config.yaml
num_hidden_layers: 12
hidden_size: 128
num_attention_heads: 2
num_key_value_heads: 2
head_dim: 64
intermediate_size: 512
vocab_size: 512
hidden_act: "quick_gelu"
norm: "layernorm"
norm_place: "pre"
norm_eps: 1e-05
positions: "learned"
qk_norm: false
attn_scale: 0.125
bias: "all"
tie_word_embeddings: true
parallel_block: false
init: "normal"
init_std_qkv: 0.0207
init_std_o: 0.00422
init_std_up: 0.0207
init_std_down: 0.00422
init_out_by_depth: true
optimizer: "muon_variant"
learning_rate: 0.00627
lr_mult_o: 4.0
lr_mult_down: 1.5
lr_head: 0.00707
warmup_steps: 200
schedule: "wsd"
decay_fraction: 0.346
decay_shape: "linear"
final_lr_fraction: 0.0
batch_tokens: 16384
max_seq_len: 2048
doc_mask: true
train_tokens: 130100000
max_steps: 7941
dataset: "wikipedia_en"
Each number is 128 + 24 x the weight over its row's rms, rounded and kept within 0 to 255. Layers, rows and columns count from 0. Numbers have three digits each. The size before them is the row's rms in percent of the matrix's.

# layer 2 MLP down (transposed), 512x128, rms 0.0519, rows 167-221, columns 0-127
095:116169110155140157154123120125166168081104116115141114132170162124096074140150127114127130106105136155120131151120148112114123101119124127135142135143065119069155130108088107118132116136146150105129113175102111138131091152116125120139155149093149135080079126096103159137128182159133152070112092145152117108101120157135135127143120137130131143131139150149130145165149075142150125146169
089:125138145111101145161103154163138113093106121110126166102150130121116093141077121111118153116139158175158105096118113203135150112143139155106162057095138154112167156090139125123179162118164106145125139134150140105118132123142093137112133178141099112133147101105097111101115125111134112146139177109110110110134101128137149128132146136110160133085172105115110124142130155160133135141135
084:149109133136062133167164205138125109076110114119056148152122123110141142110109132173102110129128148149150143117135110160137142115130094148129110143159159147138127129089115123157124129126082136147145136116107140123129107079164095129152103082117164119087142142127152146123088099121142139145079096107126133077123161125159154120120115141151141136110141154131124101143114142123124112111162
089:128091085128175154110142093132118151136131112123105153158165092146121143063121131122142102152118120174143124133121146101122168120144127127110170153138132123121126109160110122130143106142133095135144076145129140115122106146114133160107142095092134116154149123112135115103153130077174102161117099158124115074105127099102135150139152137106133166165130132174143108099136131158054116145156
076:100086121110136155147141123156116156114116101109155099130088119158135100148117166191145116141175109160113150121085126127100126165170093095133100127083106108123115148154114128125131127122100105139152133119153139140111137114146119142122127163109126117099172095141113143157119144122144111067144075146157128173103131152127115104178113109108190141126142147105161112138157110113137123150160
082:121112136119144123137149144119116156125146133144142134119122101120145138095130145119124155137125124096151174163157164114126169139112119113121142158113139105141139132154152098113140133139130156087134104125108141154123154114065066121070104124150107132147114146146101085114151169103166154132127165160129076112073110092146130116081149095115145125133131187125123152154145097145102111087090
094:103136135103156125130138116140140122146137148152110143147122127129145063132142127104094098151119140145132087139150114129147110129140100088096151105120172139092149140128152138161135128186115148112076177146081159136125138143085132092082132128143104142149137100083135155108156131121147136123086128120084108100118100122156145070150139118160117155139164088139122101138134159098134154175118
111:133145125112111175113096107126113107125111194142141111110130126127102144182107166111146133101157116134154137110124103122137140122120165127132119135098102141110137145127104135132150123163121140136147085160143159093145159141151141110121149113132149136104196109120140153135138113119124109114068125120104114200153121143118102109158088166142122097129148149120121105082150077077103115173144
088:098133153148128144102120158097135092106153197163126127151160121128113105132154107110085138136134109100156131133138108153145144107126090156098143108150110109140164156131130090167180151174101120136198107126116082101140106123123137111126130151142104128132153078091165088115170143144114138120136173106105101109152168090120118101112115125134118143119125122105133131147125084142127151126119
094:156148102152110130145121107118164160119126141132145110146137152147189138129107084091134124117115086117125146118138153166116088117084135135113148101107097108141151109132077151167093099083133109097142129146106155146147163127102165138106108128123143121159130136161103114156135105129147124100130130136151165058120091077168151117118134118137122121082139147095128167164136157116124139140160
097:161139115119120101163134129146138128144151140116118143096117085144105140095130131126077136125139098092130105131198172128145099111097127113129134154111155116126134109101124128120096117117154122148107139154126123171168122102118143131125104110101119112134171103145186079067108145129115155097143178138151151171134151129106123167157095086138115095136126148109151116116118124105081154117168
096:131083147117123144133115177115120110113097107094129124117105129112111090099128098111091130050093145175123112136116106104148179161126116139144157138150147119127181140106104155130139189125100141111115130153133159151134146141155137157174150165134103133133129105107128092093114102121087130109146128133104114137164166150122111102149123133129122147160168123128099128152173118099172123122148
097:139166140100110173126164111106142119129105118096120156109114099137136142124150103104143130120129170143137142126124157123133114127125121125066147104106147110118138129130161134140090138115082109092152171073117088157122139113155147134150119085098116130189092171133149133159150153145153115141123148130124144106148211130128115145160125132129118114109102103122154058105131147093112134113142
111:110127130132113121147145131104174155106124102141119092138129163114122155130156124135117129169146054114120117144109123119123146127106142191148108088103118097171122127103168169155133128151154116138113124126152130118118110167166144093167145081111120124102143129102125100150126103153093136132128126114160186142113147151094145125065167123086103130155076129118149146108159123108128129122146
097:117132116161141061102151132143118112144142169117146104171123161137099087108111141112118150136127122137148111106124153092119135106178151085130148115150146139090146125175091095129106093132123161107133093164117138103107136147117094105087165128199142076116120130143106143138100134125127084149148156131151147137126190133163130121146153100110130152130125111137111129105124127145111132128079
100:156111106116153080116136114136133071114146164123098193113110136131139169140128144107125120133155162141127095160128155095117092127121111121102118144117100146163134126113094138096119073085154103159158147117149149124150136145119176153102095123092109069147142139140176126111139149132159136121138118167117149118109107145123126142117068118157122145107136125118151114114089190131120146132130
109:153123119106161115108086148180173093093154116108130139121102090136140168080158102105167132113130155146146101154168108150124147136129069096090104162111119139148143113124154143136142129113105126154131148115159146109120107126155134146159155131159061111123114162143114098113136123146174111156105121122108074128116121103159149127116140142105134140112135121148176149087112105107101135111134
101:109142122134128140163097130153132106145105049168118120133149160125149136119105144136139089137150132104119143135176136139130128092081088144167106138115109103090125158129140158137091084107092152134117135064119110104124156123154103132077129153147114099097148149131097138112150115116124143100125168130163132145127134156128092131123133161131114114153111158134120121114145115137136137207163
090:141136136136152155116178143114144098147114119135131150160105164143111113078136137180104108127151091134159106152088128162134088129153163143098134168117114120138109101165139124122111164108147112140107084089114113132096130155141122157123143163123087113152140144108137099172117129105134079137151094104133136109110120151106115079141176103123098163096122132119115114104112185122154122127172
116:148105107132136130128122152104125170103113180111146115147087119098134123092136152143158140119113095098098125135135102112143110098128155138155102171131153168094133089144098105115155128076155110118111151121156101141121158130149100100143154151113141129115136088136160103154119105121120125076083149151136151131088141168119162124095133132112118154182130164139105133189151150131101096155119
098:164106110143170162130146122086143162130135150124149072147140174129101160147190155106078144121079132136129121123116113135112099123150085158124153102099153176142119127129131148122113128135125134131152145177143118140092120138124113139095104133131084099101130137094156169164087112107165099122161131092157120123118100151108099146131147131093117142085147111144138129128113119101126088134101
095:173140091153099111164100142114146072137126121122127107152139156099153097105091141124092101165102117163112200115108168130128127136148128142140146134141131105160143119090143150169110112155127105094102141127114143125122142133072102100155129161116135151151121094153142161147081135122175124122108129112129120133158137127106117162135143120146092125163126094135076106127154116140140071122118
140:106178178125105092145158098139134124136150139143089182110136127128116090149097136123148103101157149119143119113140152152116117088137119123124171102100147165106150131150117141116134121155124114119122124110153127122168095123115173106152093074143105121099155095134105142117119103133115137095112146108136142157130163114143131120166120162113134046127144174139098111101123172182135123121137
100:087136057150147122128118145120110166134135115112099133127128161124150115135131124120128137151109146172127156122123133142152142119143095098115171136180110145143136103112113131188123170121122155126153097126152141149152124085091117131113165128127123072155118120117154127112115115121174089173182129136159085119165101140137099107149108115121127121118119088124127116076106149109085167112100
107:111063120150127131168112100113114185122126118152138086138140140121136170162129136124100149121098133150117126139124162106087116146125130115098150129146130138126135134156118136133124164127157137084081071115133080115153150123108128161094122096148080151124131136138136112131105110080110105164180109132151135109126169159143099114126125159175150149146117149113155130115125144090107121158072
071:124102130151142156108128132106147164095067165113125087088127111099134117132138141106123162120127096133121186166129105147145151106118114141094105164165182106130108120118121136165148158141128145139129143128083146115113117111110098098094113117107126130155126145139123094080147130155182134149142126137125113115163140108153107115114155138100179123133088177175136109158132116135086124157109
101:113099141121128120130119129175117152112146130120091121127118141137131149124084119136095105156129108151122101130145123092126083143136148131186124092156099148160127109114118124132121107129127134141143120133148101065102100155122145124187122121124107106154178107093189118119113176125097139133118104115142160128184103120108143108167069138147136058144102108114138119138146161159130134151137
107:121150093137105124149132075141078075134068181095139138147150127133121153172111153173129140132148109126128096170170146126113120088119088135132120081127126136135128106101155118114152133113155138084104107140102135150158169138121153150113125136108126133169101109148137130172139149150141162141163091133129120086137117068136105114105136084154125126144123153136136114140136113130163129107104
096:097127170165107111100117158109110122124135095156145087172164093120087124129125152148116151084139193129143140136103089116125100148130174105094111115117165166118100154105153130106137137105109112112144142115087139153155116158121146157108112141165166125130114116099107134169113158094118090162138125117115115137149178124150097096156108101095152154149102103141111129146128129151094142122132
092:116055141126122107131120158102088133085152126165124108099100118135135098113149115089122142093154113094119177114097133129103130131110177148097147121160120137185120118106161119142134126167127158141148164130152146169083139147104106106152150108166121168164117148109160099148129135143132139120128128112094123132103145120133081127122130125112092117126150156140170122119157125127138104116060
129:127126104163111104119105117117151129134084107142151102108164152137159100142126090108168107098095144104092136120134155096126140122151125118136128134129134086113134141161148096133122173127156158133106118150141126129107113098195163118163112089148090113141127163068136089144168169141102151138140129136118154162157107138172125122126146082090139094111109112128139124103173156159100136126120
123:070186097143108118100108131123110108159102122137123113150115129142108098175108125127098158167139151156152137103105127154144095118125122129140038115138100111118105165180115152162127160148151114146114131113114135120140139137091157113137118106142107160122104150116144122108090091113121098119179124164143149142111096128137124101151120104142158142153135127154093129155161095096134161130122
122:117115126130107098101129130115104098131147091142120115126131115170124139119135096144139149160125105144120125104205115141152134146152129076104129113153143102127098122104121172123123126137091158154098172159122097122163110119127099163167117148125116141085094137159145102129102134124143123094127119118146120085158137120127088121119149184136085180140090106178119110178165123121134153141106
080:121139162112154114129132140100133134125153171151132163153139070122134122156154106151093108112135152114180109162118126107163124124106137117074128112099117092134145114081142141143093151158121082104123109080110174127100108175113137120161107105131086120131118138149109114118134142109158070126128144133109147143090148158155110100109156119165109100155123132135146103153169140132173154110135
085:153138106055153138131162119134128140152176123118149115066159108111116156093156147087143182150114151144163156158101104126142107119125119146150123099112097154142119153135122105109111119140100133101153125079110155151129113102139146166092139165105107112099130157126099131121106138077139155146165127168158142118142095165138114150120136122097095126116125125098114110113115103145156152118091
075:117090161145127089132147136128142158115136142124101110149093098107137127142135160109166116090139133108139127138118134121113184139127129135106096145163182131109115142108111114114150100121111150097131073169133198110122161120126124091090106137116147151146121141136133114156120119140152130097112133137133158087144120141143110107120149101138063134145176179113125101147165100101103174130083
082:128114146138114079079092132141168112096098124152117114130153135146122125152130168147110103117185160088113152145115113138098121146132148139132185060154170132158125117096122132122125120139116150129161136120116132129145138122103070148119166132134164156119112141104130157110110122114130162132095117145147126135136117169153091120163151126096133127151116119131106135146072082121148099076159
068:135131184136120105179153163133125103111142128139108104101092119154092128138165141125163114180159111119125124146134107114113146142092133139165135128143175140124146137090108129107170090125086135134121085139129149089132088136117176123116098131130139095135137123135150082142103101108149093136118121120095168154115106146170111156109164082106134071093137135144108138127115171156132135124120
099:168110124159093105131148116103127154110138140109106150098133190149118168100103133068128168126124152135185132108128133129112115083137116154113126147111142132123079119095116146124160120173131122149146159120137094151097120110149156124078147135168131141126095144100109114117170121117106149122149127120094078104099120139102115144079150121148132140147127126191138135128129128133177101090129
109:136123086116126122121143084123104127164138134125157178143090108149090161147125139143113125135114113111132131161113122098100081161140188144126121122118161074141134108116179130136069176086080133115141137139147145151074139128131148129126140102087139129116135139113139104150168147140117096127159124122135170111122123132171139122124108108177131123129112098098108109166133173141103135097132
096:130101209102164168149115143127079105135117171122121094118129137180130155137119102145114147119122115111097089130137157135122140142162112123100080169119123125099086151075132133164102131170142138147139092110164146129095115101120110113101114111157102108132170122151124179159146139173131089094125105116119131115164124156122152132137126113120136100144137138123114152114126097141156118099116
129:128165135123090123114125122110157124086137192133118161094139140139137130101121152109133070102158156122101089179133121123149132090123109145151117140083154156142105195136112094120124142133109133145134129076114111105166157177138074151124152133123133092055142113112136139151118116116114152135147112140160140093093120114131140119136149154121129138162112137102116105107136104113148153149127
101:132093159111144138097142126075090096137131146105128117129174114124118111136124108138131089124114140146129152143101123112094100114185088133127125131133094103098127138139101128110180129130132158123138141119155154109129114104109166112102172166127175128168123142134104124114139138155123105151140172121161128089092133122128086165114118155152096130140131142142093197149073097121143160165124
088:112137104154143088092124122117121100114116117173143161107142127172131101131137115121135098112140158117123107147171137152125122153094142140133144149065096082122114136114090148108151103129150165167147092090152107114134125109119110134076076138107102168175127158119120168114171113149128096126134151124103138116120135154122134138138118100121158180129139176132133113091129121151176148145157
100:098079087094126148112119104143116082110115155138074098102149135121105106170121138126178109118114113149167160146105072106123131110176138134189122150139144169134128152112142136155119127152122108118120121111140109110160118150124119163166115149181129153108109141109130110138125166132103075140150106126143109119110095113142152134119162151130143089128135166133135125122120104191155135124108
101:100123177134118107098119104167114151142103109088165095077125141138180098129081144134131098162173121122119135122130106146104143121119138165107110122118151092135136124160124103113095100125109106132115137127116138139126107146118114095120146158157146114121199154103153179175132097108125112148142137142158151093082143118141104112082157125152130126147124183113112140101150104159152121118126
100:092129179173113105125114158117122183109164145115077145101142168134112081126147094159156173110132143113133170125153113118126067127157109116104128134152109088152134156131101120127114158162118127128134146079204123127133117134127130098082158126105132147161109106129109133136135115145088150115137112127143113110112087122159117112143139123122111135115087114109151164136158140092117122128149
072:147112123109141188099104134096158093161106114115155101153164073167128126131081170158123105101136124158144152106119099136093146126180133110198115097178123138125128149123139117129135112100106131130165146152129099134130119121102141131109154158113143147171142108138108125144173135135107148128097152140126160102122123123146116101086133116130141148102161139136130097131124131068112113090102
146:115133122148112097132096155147175091120105133119168141111136106139112154102113124114166103093113147126107123131172135139140112105149172130091096124077154133114118131108112198128184093136125120139154153148159138113151161136097132151162090104129109077134120193144146135138115136138141110111113150091145086115102126105114156142146116151135144134123114084118137141097120140156091084148137
088:127119092119144133145135137131097118162097095114132157163130117136122136151134126160085118094137119092117114116137118072128152135140075107126134169111090100155133075111144125135119195106089152124120129125146138112130155128149114158143127138135110198143143104119125135139148127173124110091179126115164103164136134151121107137109118125118131102100053148086148122130111126138153157167113
092:153112121105137103149116112116130149142074071107167120118102158125143125107169174106086110151117108116121139152092122172166113139131160159104119149158112145112133137147135145109126131126157113142123135110105155152112142161135155095166099148155107097132139139142168156161139106125139120155132065147137117079128120155098172127110090145144160120094110155166097099104098119111130103099139
095:096125189120150139171131137151118118108133128140139096135141134122136083146143118094171153109125109096113095143121115099133165157132100154066161157177158105177118124118135130166127151151141079150119113110143128104130128113118137098163128113138117113107135119123117107182097098129171134131109139135156123118086139131128168091143054117128115161117088116098140105111141153100135138121125
103:113150113127151107094143152135108133101146168127093191124111148098085139109145144124135139083152115135139132169178101132119105147151147131108116180157169126159157134149134110132108142112116144080093132123124144114105126085109101131070122100153103126128144138120110113126183141118141178119132133141164103102114110083127165094112125121145149126091108129119118123165093134167098130095150
127:057161125132100121099130152111147104156123170127121122102151131159130123124121157125141138084152135115125139156184150140168120096130145138126128066122146115082145090114130161104137124159134152144092119089117116128162107147119151126155095155179099117103141114126154137107124118119122144080095099107134125175134120147097122134158109144116110090099174131126130167120148139168086142132106
092:108148149141101148159094110128173142117110115110156116128138116121115072147159114119110138094105137133102143120092130134138126126115153135168154134132116186089107111178171139151083135160145155099067144182137161137080129148119079140088124126112114130099107131119092135096155128136108099121136137149104123122129123137133136111157126119127158142128118102163114155128121100134204119162124
# layer 2 MLP up, 512x128, rms 0.168, rows 168-221, columns 0-127
087:130107116122139128145147150147128139141123110121133206145135136090136126120103139117128137115090141147140101120127143125149154122132132130100139114107150128136124094110132094149151164096137083089067138100145175102173164130136100154135141123162182094120093116111127084125105135100094150143143131137132177152118114101120179132158110126137126132069143118127129105104103078116105147123184
084:129142131146114110132137145171135129116157123100084160089094154112090142127095108141109149180103165154119140080154137156135128102152118138084121136112184140114132138160121103143093132116108152118140134091128129121192139127171116154119088120153178126140114176132114121106118125151108125086105121097109115096113148099124203097133110133119123121096113165137141127133119133129089101134143
093:130114100128111104146138126131106109107096140182129148139146118126157124105204152127137136113095159156178137099101167131132102128102102109101105151143154160181144122107141156106091116118128122116130168124117145129117141103148112141152133160133159151127095135088191074119098131123149138141124136149099137145107111128132076107133085120154128105112130182098146093146111101133130153097113
095:125120124111167071134133136134121150181140144130103159099134148108120169131086137070119145121124157113105142126179154124105105110110164175116143146157162137122135111096092125124133107110176159136143142123164116115135119110100124120104110145174123120132125105130124130121171103181136120136137096088096143102151099132105128189074115117130070135137154128101139103141145125162128137122139
094:137160110157136157108102103105139112133089101101128138117141145134099114131123100142138113144140111188098087119112064131112104126161139155135113107154131136113124139112110184160143148119097094150143134126102117099091124169184166134183161125108159103103144131123133159126127097132117122144133094129124146128151131148132144159175111168132094125116086092107137114127120118100160158183129
097:145124118130103133111112136087079153142099127126148125107142153124144157134109121165150136075135095131147180155073144147081131142126100133149125127162104111159099109168099131085125131088129088143189068087146137106154103109157142157179147136122134098108122166153100133167088117154106107146173113128145140126136127139137126139109126133132135112116148155126114136124144132146137090109148
102:132119124125087139099099128093132095119089122142158113125120097127156105129144116127152128118079100122134149081102143122112118164093091079187123105113112143154148095092165132118124127150134110122193104123147158127102124151090119176163148104137154097156166148130100126162164146104113143113125087153129102139129137127125135145183135144123125118143156144099150154160111120125120135183139
091:155109125093151127140121181147106122112184147092110156106127103148127122140156114110089114101173095110123109133170080173178100137161125146109131086112131129128135103108119090097139062114139126129123113152138102100128094152142123130105131122150103115135141133135136164117172161139136130129137099133142056090153140158142143132175115134104148126149140108114127133144118111167148141091137
097:120140098205099150116142118132119138107132077152158142142147168115139146125157117116136133093181107105137151120107125165121142146126146113116142117122089105110166149128115136166074103096120080094108120117157138165161134121129135157137119090149129124175157142158088105174130108137129093163122119182154152110093101123153121114087144107148078123136108127115119126104123114129116138127136
100:143113131134105101174125131110131110169153140134153101106134085136123116100194148128080099139103113081134119121181159118138163134094122111138123175123162107134123146129142118109095128111145118118107152141139125160154107111102092132102107140119111169137136107155164088071130150095125151110095168147170104149151145126132116163143139097121141105137134151121164111134104119116095182112151
107:131164129121133129109094129125113113136097138119135181132068163108081150125129122114126134171140130138083112088104103127154167107112141148123153135132088132094156119135113146117133089113137104146141149140139146120117152098090182179153116138148085130125091126159154139058118147164122107091128104098130124155127105081131144147135142135123120150136096139166120170145148128163155092122117
090:104148093159085158152122127119102124157110123101158143144126173106126139178105116120100103151120116142153128167119084131083090132140150161157148125152142107092128136105123121122118120149162130143114138076152092116133148114146106181114102161122132136159136133126098166122140107130124123135125160110103086142161083123079154113138161151103106161105130097156090118118116136189125164131114
106:090135152137091146124136118131124130108097121130111118164142134114142149093119086119107138105158136112145159146107139175108167121101156070157109113107107116144190120154141161094130095157146125112138122100107116119139141097123088149150140133119135151157114158119149123123103101125113111112105154178182131098183139143085191133122100100144121112125146154073154137143110135156110109135122
099:143160089099147097058115102125135151114134113124087140159092144101159128128114138111154143105131160124132118124119145129122115135124134100131106151149149165125149116141141149095140112110094132118099122119161156123148099141160124120131080133152118136162151098118176093114208145132135103110116111155151173117126104053111147142147158113144100161145122148091140136135113118096129136163092
101:162151095155147110097103113142117108146127157137134180125104139109146161145105148099141160164154182140103107191142136098111109112104120125071117145132133091149130111110120131115108120106141069125152135138121160149159150110142135179099112124112109064115132129093175103105163130134169140106116123103083153107121119116119137146105124141138103178113105123115138134121123174114115140129146
112:155144142151124083117122156192176129130168122078119117133108109134102155111128106114135104117138154102117121097175134157117158178137101154099112120116152139148118084143126152121160120115119171117132118117142123127114110115139108136101173141154102131122122134149140115134123109163161120182096163103100116109149096098120139146082091153126127094149125141145194110098129089135100121102153
104:139120115107131093134103119169166100155126134126116115130156167086114130167096157126118104144198149121135108133133117107117105160115086151119157098143108175132099115134126113178124056158105130146141137133132101152113147175117157164131131103143131113111125126102108145095151156122118175090107093087103091104113145140130115147100157138103111122175120155134120116101156134129106147149136
082:114075153152151104117150162118094145137102133161133151145114183145152109155106130158121150131160122150086108181123142141190137148115167159103110136124159104097107086167125134072115127130104132121080129119120099149154120124134135150088116133095092100124153130107162113117158159083130082142109118102103134143131118104113132111080142106134147096140120148131143126106133131141121161141155
106:113177135130126156127159108159173154094100136108133156108132131140116119086120164149167099095124151147102114115090155179077122132130143110135117108093089089138102139116143158106113143141078118141147102117109147145133165173163105181101090087157135134150146133130119131091150154116152100139159113142113128096125147084121132125137131126181131120100120129099130138120132146102132135104171
107:125114122129164179117158135107136141129147139156159125134130148131094165121137124118092127144103133119133131157117115135124129167121067158115161092118141192126176121125134136123127149160085123155123105186150141093095117103097119168101090099119082109137165122122166133130111140108147114107164119109142124106134105122107155127124131115144088111090132137142192153099138116122076096139101
101:154150136170135098177127128132139098123165142115104128148117145118105130103092126126134126153134166166119131153121204114092176097108111131149153131119155088164152090103134148076109117152133145144103140108126116110115119152132130089114119132114117102154110120097176123108177164109173135123138106117111106141144127153117128099131098071134106101132123116130107109128156146178145080151135
118:106153181118131109129133122127149117126175113145108150126166152142118101143099141088140133097165170117118159087118140141092131125120096107122166126158171159112163110157124149131137118140121132114160119106133108146161094121088143133143086121142116110112138131124078146133151121154148123090115129101117082106127156141132165093104165164095144061120125165131109118154107158179110107118094
103:119151144140099104163146114107137177145145126107119143092135130141102122144117113154089124152099142156119123115162101115129153105103094084148127163136116142095131089132129111151157076107124164163149104097118108134126126125097153153149112090162143138128167111158129159106137135121160158142141141096130095127164118107156100132127093160131116116202124087078169085110134123141118156100121
115:107082168140128129169134096084116167113138112163118135089107139090131203127106125132124148117105127136115097135115187082112130148077132139123150126143138151120134071159146118101130159096113129118081095134156114143173141136108139138126128086157079130125150122118125086152116136126129117127155142111126142124143176135173125104136133150150120151147110130147166090127128156131109115106094
069:100073158113106113138142136132125142142122133141126102135121130081163133087118107136144147143152158097138141111146165153160158153108119150157157141105099112158135084151107101108113100098123160136110138165111134062129140175060160125163131068134111109156164113126131095150124142120109142137119109172148088105133109112151143103133146133164118127130148100140135119149139081155117102125129
102:119099130121173126103132148156117185121125129159093135123113125167143161131079106126115118170111123176136123124122108124099107163124168150173144099149105163155110147110124142157142120116100137136145117121127116051091121142119102099144131136139118109137170114102175110151129138149110126163137097120133138105142095099114137119118065151145137067148089115113117119174155138140146121126107
115:071164134128105154141107125122102072159102153081114113149120155090130170172123155139165139129114125127122103123147123148115133111078102107179105079112116121127168113103152137112171085153149148120104112078101136138161144143133162121140117089092119121125136144160156126126127135133138158127158102122140175116125113074114157109135134082164129137116120158126146103127126138145152123155124
100:095143141134157082105165155132114170156111132125106137131144120126105138126087164116109151100117153108131101160131113133123118162075121150120111112133149195111103162086157114113139097088119114108102132150092121123158133120092156148142112102167103117166121117103138119125167190106125132155150119125123136160165149110088150108157112095140118161138088130163106143154136132131087135096132
104:148208112121155127103130126159162132155129139117111113119122126108121140116104128127107119175118149165117125123153118113118108124149066142123138097101151126096111123151133119073146149141120115144110061146117128063170124157141151159088137139087140086130123131113122143057155110104154130149140130157135137149154121149122155097162112153143125145138096135102111140147092121114115117140166
116:140161108165105158124139101125127055135101107105150108121140128156146107122148129141145100076099092108143154123146128159108124126116140085177165132099112101174154095140146111119137161136149133126124142133156085150115142158114132124155090128146117109096115137122108093154166142130127131111102129126174100180144140084111169138100141150103135103127116151110151123159109136185136089121110
117:117153109123122119118146130085132129134106102126121088122149145116161103114127138123122113075128156101139142112135104112077142117082106069183124157128122136152162097170151159100121118145096133170123123100155093117151105129091132136188103133175096113126144173118107109124168109142134116154149117141162124130172118111128157118124085156104096120129127134113131143161129139196127124139140
107:143130122143117133083155085098146113130127116146150099124151172149116101119171123126095160088133107115146146151111145132122109122133141124118122142140181161127176064123165132125124102134146161115061108126093156105140138099106165104127143169126098135167126148170138144124087098140135164126103106170125122136109127136103141158107106155106118132169129101132142118125098177101094137097121
090:173123136116140100111164148091140112152088105151106141103100112134132142141110128119062135147117113101115132157130140146181146157120152158123143129132112117138149118142156082103102082099113144169081090149139094074081105125126148100132122132140109145152140159148128134140151167111135103124154102140136110140191126137167159115097125121157118124159093133081146092137131131163121144129132
079:142096144104149122111160148123157133144174123170165181099144140132112151139146142113169164159107152096142139115144133127139129123110134154130117107090110117127162164105099126114120105125088171129133116132070151142141160092142114116077108094133104119146154121116156113147100147104113153122129072131161165168144093102135117094145096125133079121093114161084125123119119129151142158119097
083:140144094141160163117116139124114085140119125151124162105155136157138126110091106132093143145134158168095140146138125134136095101129141108138159123093100126147129099176110144144126179131157104165147168147107087098113085147108115131144119145110098101089151147091129133099123148092092144132152138108129074146090128132137150129139086165124173091152110108123118166149096145157116115124172
084:125152091095122126101145139149122150157111133129097137128092150099137177128090145117153154145122104133122128174139109116116134149083167171146175124112139104122085122100127119103176074130111139156130089098110115113144123111103109101137136127139116176127164109101151135084133147179104146149105150146142132136174129116113150163124123144117095100156086109163142132121078130164121101109136
071:137166123136132120124169135143151126120136107125129171090146111155096178146169129116145133178149140136141129196152115084121164125104118148107109109135117112126160130079085137115156164117049134131107107176131129103153119128151145093053129132132094119133136118119122137116143139166133154112135117123077127138110087112122143134131146113152134083100114125115145122113143139137159125113102
123:089129134104153133118103134137122090139128123143152074152134055110144112145158110173131105124119071119072093145115128147166136155129127165140117113130117132135151118156137116145103144125123104105132109137141153118152115168099122151164126119091135110133143093140113157171124137118147140157103118151150153149138108122181126122146149124100121104117158105063137116121151102119091180181124
108:122138139143135143140137118081110114136108126129124136140107176084156155131111151119112158118136162118130114153134137100132154164129124146114130149149133100122169105106079096125090130142097140132118135112102131135117131059166137095167133105139123093157110195132154097147129136164157113131161134143134116090122094132109186117141080116169098152121116054136141141123133169117138110110117
099:105136137089184089115098146169104140100127116154123093109153139149188128161145069092132101098117153147119127166147163147100133113139156120151123166124177123138112146095163122149128147122160166118164114136149105156133116084135118100137067119119084139106130103136158138121173140111130082137111136117123124151115141126117156125120101099134126092146158121117122133118121144123109162087123
122:143170125139137127137104131100116111113129122110145094165159164120150086185107109082122145092112135163128134161109075126147123144090130101138121178108162152166145133147114135136116140096135151110082141083175172115192134111121111144133090130115127106103131142133118159136104113108136132120119093129182097083148134131131186117152129091111134132163132098128118107125121142126114134122145
114:112096136113147117082155112105104119141133083092125145132143116140088116116107133139135079166129121127132110135133127130141117141133133137143133126170132116089160117117133120149154150100100166150102114122129125055140124076126138098114114132121154147151153141167173092110167154129163150101134158097174126118143122118105141183108106102176093111123094158159130167147096105132098164150110
095:131163139114106130161144103141086118097150145190117148155119156162163138092114119104140164137153118100140112161113143139099099075137112154127112108105166096140121139101117144160169111160114109101085165131135108173144137104149128127117119141132115129144132116148097152152125131101125124152139111139141176175098095110113157099123142117094130122097123101129117150080143142160101147067109
102:083103072100125151139149092156115124143144133112110115128119141122095130184129054121133122129152114151145173149132091134092106146132106104155129152142132156133172130096133117163144122156109143137109126111151130082132155126157111115148123112128122141104141150128153140102104151155055123114118110164145117091139117148108122143101141147133149083153138155144120078143139139163149118171084
098:116128089163114112108126168163141115119113087161130170175155116160141136112108146135153135093168130135169124185124125143062133140116138149103093128127121145101155098097129123128144102100125118113119123165088130117172152109114099125128134159120130115160140129049152148103136141112143119164126137166170150128135090106089110120124130148143140141119136135097132167107113128112078124108106
102:102159169148087119121130115148153163114161127135119179111149156156080115123125107112167119122158159115110149145147128123167088123124114120094125138174120131145136134111110124149145119173116136142107153125185136122140142155106133122135122111093130105179145143138129149156108122139089143135105127128118105043133089114155136104156097114138080140135067106106153098115118104124095123110150
078:097128090116138142109154153150126121165123134130106146105103162101115138105079128114164133157144145155137111149143130134122173139147158153122165113085160133131108115101088146152117119075106121154101110187160113079114144101117136097136109122159117114140140132121124142168148179127118158109082085118128108186159116122139155124105144078122122146127096149148110131110155110128082148108113
133:142147091086128110110101119138166092092101087147131168157120138139097131117125130143125141131149175128134103143111140127125101146107168101082141135122144173139167088135155110128141113106118114080098154151142136114184162126103141141136100121128139117114103163132191134140163149082157125084086125139119157160097115089150153101116138118128099137126104151125093111133113165138111152129154
087:115115117114167121106126090182123138135131122140142112126105097156146175182132155149099083105107122117147136165162140113135128131145101101134145142146129153129145111120159102113094120165098142161077145136117117107131161106107127097149140124100096156175154117186106169133164126140111111111150116103110134147143095168096121136109111134133130107120100176115102109176088130107117169127101
092:139063128110136060151146163131146118133108118145160126135091145127141132125138132154111146139110144119102144166129092142132133119105118095121086146112171131136181114147110151071123104131141097151129132140114126137154163101103115114164111166125119088162134147121140137115181135122170129100179085137155133116116134091117130120089114081149161114112122177134106138102133149118089145154119
092:125192149115131164102111137115150137108145128097090130152105158106110157114154119102153126162137150153141131102142109098105128142131156117091185141163154144125153120125115128104076120091154139152119117111125133108153083125161153131130118158140126182126136139117157097112103111147111134136119103105118151118136141125092121117126062135099066137165124149128138140166111073126095139100170
087:102133146124120119157153117140123143129170186116113096133099140106146162122126145107143121098182105116139129180139169128130119114117134161119149165165111109130117138105147121142097093114153157107121139091127149139124106101130150160078117092104111131138154142103105119065177134125115164184084124137140120064134097118115155099095127123125150137104102130162151124154115118122093114141149
128:095162102132105121071125147092119117135109118128107152130154172167136160128137151109140130103142136131139147154163121137152122098125177120131175088146134158087164102118131148115119118144127147128113099129110117111159107135131123116129108157163103136107137126135128165114132093144121159079100097116116121150140120126066133125109137186101083111136157131141086146141146136169106186157081
094:086125110099122105098133117154150115098143169084131153152097139084085158151123056107121129192160118127111135138187142118145167121111133113115126135096129153119138144170108058105128113123137121118129125152151166104118165120131106125134118105094107114140166138116155141137134178123109139150096100132096107113118109136144127153132121123138123109166147144138123133129143139146110110196144